config.yaml
n_layer: 15
d_model: 160
n_head: 5
n_kv_head: 5
head_dim: 32
d_mlp: 640
vocab_size: 2048
activation: "gelu"
norm: "layernorm"
norm_place: "pre"
norm_eps: 1e-05
positions: "rope"
rope_base: 10000.0
rope_fraction: 0.25
qk_norm: true
attn_scale: 0.177
bias: "all"
tie_embeddings: false
parallel_block: true
init: "orth"
init_std_qkv: 0.052
init_std_o: 0.0
init_std_up: 0.052
init_std_down: 0.0
optimizer: "laprop"
lr: 0.00284
lr_mult_qkv: 0.5
beta1: 0.9
beta2: 0.99
lr_head: 0.00507
warmup_steps: 524
schedule: "wsd"
decay_fraction: 0.64
decay_shape: "linear"
final_lr_fraction: 0.1
batch_tokens: 32768
seq_len: 1024
doc_mask: true
train_tokens: 213000000
steps: 6501
dataset: "wikipedia_en"
Each number is 128 + 32 x the weight over its row's rms, rounded and kept within 0 to 255. Layers, rows and columns count from 0. The size above them is the row's rms in percent of the matrix's.

# layer 9 MLP down, 160x640, rms 0.11, rows 149-159, columns 480-639
size [101  99 101  98  96 100  96 147  95  97 101]
[[132 102 132  99 160 161 109 183 199 120  85 108 129 146 179 122 135 185 155 178 105 126  86 159 123 103 118 103 105 132 133 144 124 195 138 122  78  62 119 158  82 125  35  80 187 144 108 166  90 112 138 161 112 130 150 141 121  48 125 152 133 108  98  72 107 140 171 155 159 123 108 146 105 122 103 186 169 151 150  61  85  57  96 111 120 155  85 176 168 126  76 140 129 172 127  76  97  70 148 114 123  73 100 150  92 132 166 107 149  81 149 169 103 123 145 130 130  93 197 103 207 134 137 136 149 127 135 186 164 132 183 135 147  85 192 104 125 130 104 127 120 182 121 149 152  81  58  81 155 150 132 133 125 181 118 139  80 125 136 158]
 [136 104 100  80 136 128 172 141 163 144  99 137 109 115 111 114 106 144 126  57 108  73 100 104 183 129 153  99 143 135 102 135 177 179 104  84 132 110 185 126 144 131 132 178 129  98 126 131 141 128 123 152 119 161 135 149 118 129 128  84 141 122 116 124 148 133 134 137 133 191 155 131 130 152 151 192 122 139  98 174 121 167 100  52 104 130 175 116 120 101 134 110  59 154 111 107 125 103  94 154  98 131 145 178 192 168 169 133 137 180 115 176 105 150 172 150 133 153 122 132  37 157 105  94  83 131 144  90 140 128 131 208 109 140  78 151 141 155 109 137 142 154 126 105 153 149 198 127  72 114 134 128  90 147 110 128 137 151 137 153]
 [123  84 196 145 189 172 163 149 127 127 144 105 138 116 112 103 153 168  93  93 151 117 105  99 111  86  95 115 122 136  95 117 133 166 139 100 121 125 115 126 188 114 102 171 147  84  91 152 127 153 141 130 138 139 134  65 161 112 135  88  83  94 141 137  87 179 133  77 110 165  96  95 137 115  82 128 128 136 151 134 143  93 211 103 109 182 129 111 112 148 177 136 127  80 119 156  95 129 111 117 107 111 148 115 164 149 143  67 134  94 133 150 117 117 166 158 146 141 130 138 170  90 147  91 186 135 164  89 141 122 143  76 157 168  21 148 145 106 104 118 195 132 150 129 181 125 133 101 140 138 188 153 134  91 127 179 191 111 105 108]
 [179 160 173 150 179  76 156 198 163 110  90 156 141 126 127 173 132  79 150 200 114 200 145 144 147 132 164 148 112 142  68 135 172  96 139 135  82 181 142 150 129 177 148 160  70 164 152 135 161 146 135 144  87  76 170 135 144  92 113 161 124 105 119 166  82  63 107 117 145 133 126 135 142 177 123 128  83  99 105 182 103 148 135 162 125 150 156 146 109  98 141 148  78 237 173  49 193  71 124  94 102  77 112 154 150 176 101 124 108 149 110 104 111 178 147  96 144 141 140 114  88 177 113  88 170 166  58 123 128  90 142 124 109  73  92 106 147 121 133 100 119 160 143 152 158 143 148 111  98 147 183 134 170  78 122 132 168 130  81 132]
 [140 102  78 148 148 128  49 132 127 152 189  77 135 152 137 106  94 107 127 125 183  85 101 106 103 106 120 138 152 134  78 121  73 155  83 134 167 123  96 177 114 121  88 112 115 178 104 110  81 127 108 133 191 113 161 146 151 175 136  98 156 148 103 100 115 103 157 123  98 139  95 145 127 163 113 122 141 119 148 186 125  98 161 172 171 104 122 115  62  74 130 129 126 108 191 147 162 122  96 159 152 157 123  95 133 121 162 150 117 178 181 119 142  96 115 141 110 105  98 187 138 118 186 151  97 116 146 117 103 107  75 102 149 103 114 126 146 176 108 129 138 144 107 190 142 173 154  89 135 109 130 164 144 126 148 114 156 192 160 109]
 [124  75  74 112 128 129 218  75 165 109 150 107 124 131  86 103  99 119 156 123 135  61 107 144 187 181 141 149 107  54 118 104 172 132  90 122 146 111 120 162  47 134 154 129 125  63 145 151 104 160 149 152  68 142 145 119 116 101  97  88 154 132 114 127 141 134 123  96 143 133 104 140 139  93 121 132 144 135 129 120 172 105 168 131 145 149 169 105 117 179 120  46 127  52 172 141  75  61  91 148 184 127 131  91 143 158  92 133 143 125  95 127 105 124 142 129  92 131 109 136 130 175 146 122 146 176 126  71 147 136 180 112 130 150 109 160 136 126 132 148 112 123  90 121  80 121 130  87 173 111 193 141 132 108 158 142 150 135 111 111]
 [168 124 146 126 124 150 193 146 176  98  96 155 125 107  90 126 125 177 181 130 158 146  96 135 141  99 118 111 136 107 142 159 111 130 101 133 135 111 123  76 127  79 167 146 138 100 148 126 184  69 159  75 154 168 139 130 164 131 170 168 140 169  94 176 130 101 201  97 138  97 215 131  98 103 147  43 146  97 227 172 182 125 116  95  67 122 148 151  97 143 119 104 115 162 195 139 134 118 111 115  89 149 181 144  93 139 129 133 120 169 148 121 156 119 107  98  95 142 139  83 100 173 149 135 105 118 156 184 136  98 150 165 143  75 176 162  66 160 145 141 147 166 201 118 144 121 139 122  92 129 159 139 188 109 106 125  60 156 119 144]
 [165 171 138 122  95 114 106 106 132 142 105 121 114 176 171 133 125 144 144  90 146 141 142 133 137  68 124 156  48 153 148 140 123 151 118  79 140 127 127 114 156  88 114  98 113 164 165 193  80 111  79  86 118  88 133 144 157  89 124 139 111 116 126 147 126 148 164 154 132 112 121 124 193 115 138 156 157 171 101 133 116 123 128 137 147 130 119 127 203 188 115  96 123 142 120  75 116 108 156 130  89  76 153  97 143 140  67 108 106  95 137  78 144 137 118 127 130 120 144 130 119 117 126  94 147 163 102 101  72 107 164 195 123 137 117 107 123 130  57  39 142 131 112 118  82 136 194 117 129 163 124 115 111 161 145 120 139  87 174 116]
 [166 209  48 162 128 139 157 188 186 104 135 160 167 161 146 156 130 132 112  82 154 142 126 122 138 105  89 109 157 117 151 137 156 178 103 179 177 139 158  96 157 209 151 116 133 155 153 131 108 119 107  91 186 111  99 112 122  92  56 110 169  97 150 121 126 151  75 146 129 142 151 132 100  80 144  93 153  69 131 161 161 130  41 134 115 122 174 117 140  98 120  93 173 195 120 151 131 140  58 139 149 105  77 120  76 168 111 102 114 133  71 194 144 107 162 137  83 132 157 149  82 158 139 124 206 127  97 166  83  90  99 143 116 157 126 121 155 110 119  98 210 121  92 109 130 111 139 218  97  96 155 105 185 189 152  95  17  93  98  92]
 [102 113  94  64 128 103 163 146 127 157 147 136 106  69 107 117  70  91 138  85 108  79 116 140 126 162 160 111  72 164 115 200  93  98 103 174 111   2 140 147 148 166 164 136 124 121  90 107 119 195  77 169 144 109 125 143 145  85  86  93 120 118 124 155 137 116  78 139 127  55 139 113  72  90 132 109  77 121 131 148 255  94  95  78 134 131 128 116 226 113 138 111 137 155 187 112 105  85 145 130 129 155  78  72 117  88 125 182 119 171 109 140 136 102  95 101 143 117  70  97 154 193 160 106 105  70 121 119 125 155  51 180 115 125 120  84 184 139 110 127 125 123 120 184 115 133 135 132 135  85 159 145 138 147 194 106 163 148 136 142]
 [147 171 125 110 172 136 148 149 138 122 103 114 172  78 136  82 131 133 128 122  75 147 118 115 121 139 136 118 122 158 139 173 154 192 128  74 132 162  87 124 129 191  99  92  80 177 142 113 147  56 116 184 200 122  99 111  75 119 118 154 110 153  95 128  76 147 112 162  88 116 167 105 144 136 141 111  64 138 146 186 138 162  99 129 120 127 137 176 138  75  55 100 110  67 160 147 101 132 127 145 119 188  83  95 176 113 110  99  86 104 107 139 152 155  99 166 150 193 133 134 120 131 137 133 167 125 127 106 110 148 112 159 131 125 120 113 104 106 172 138 118 140  80 116 109  78 118 181  92  86 157  77 133 123 167 144 143  76  95 103]]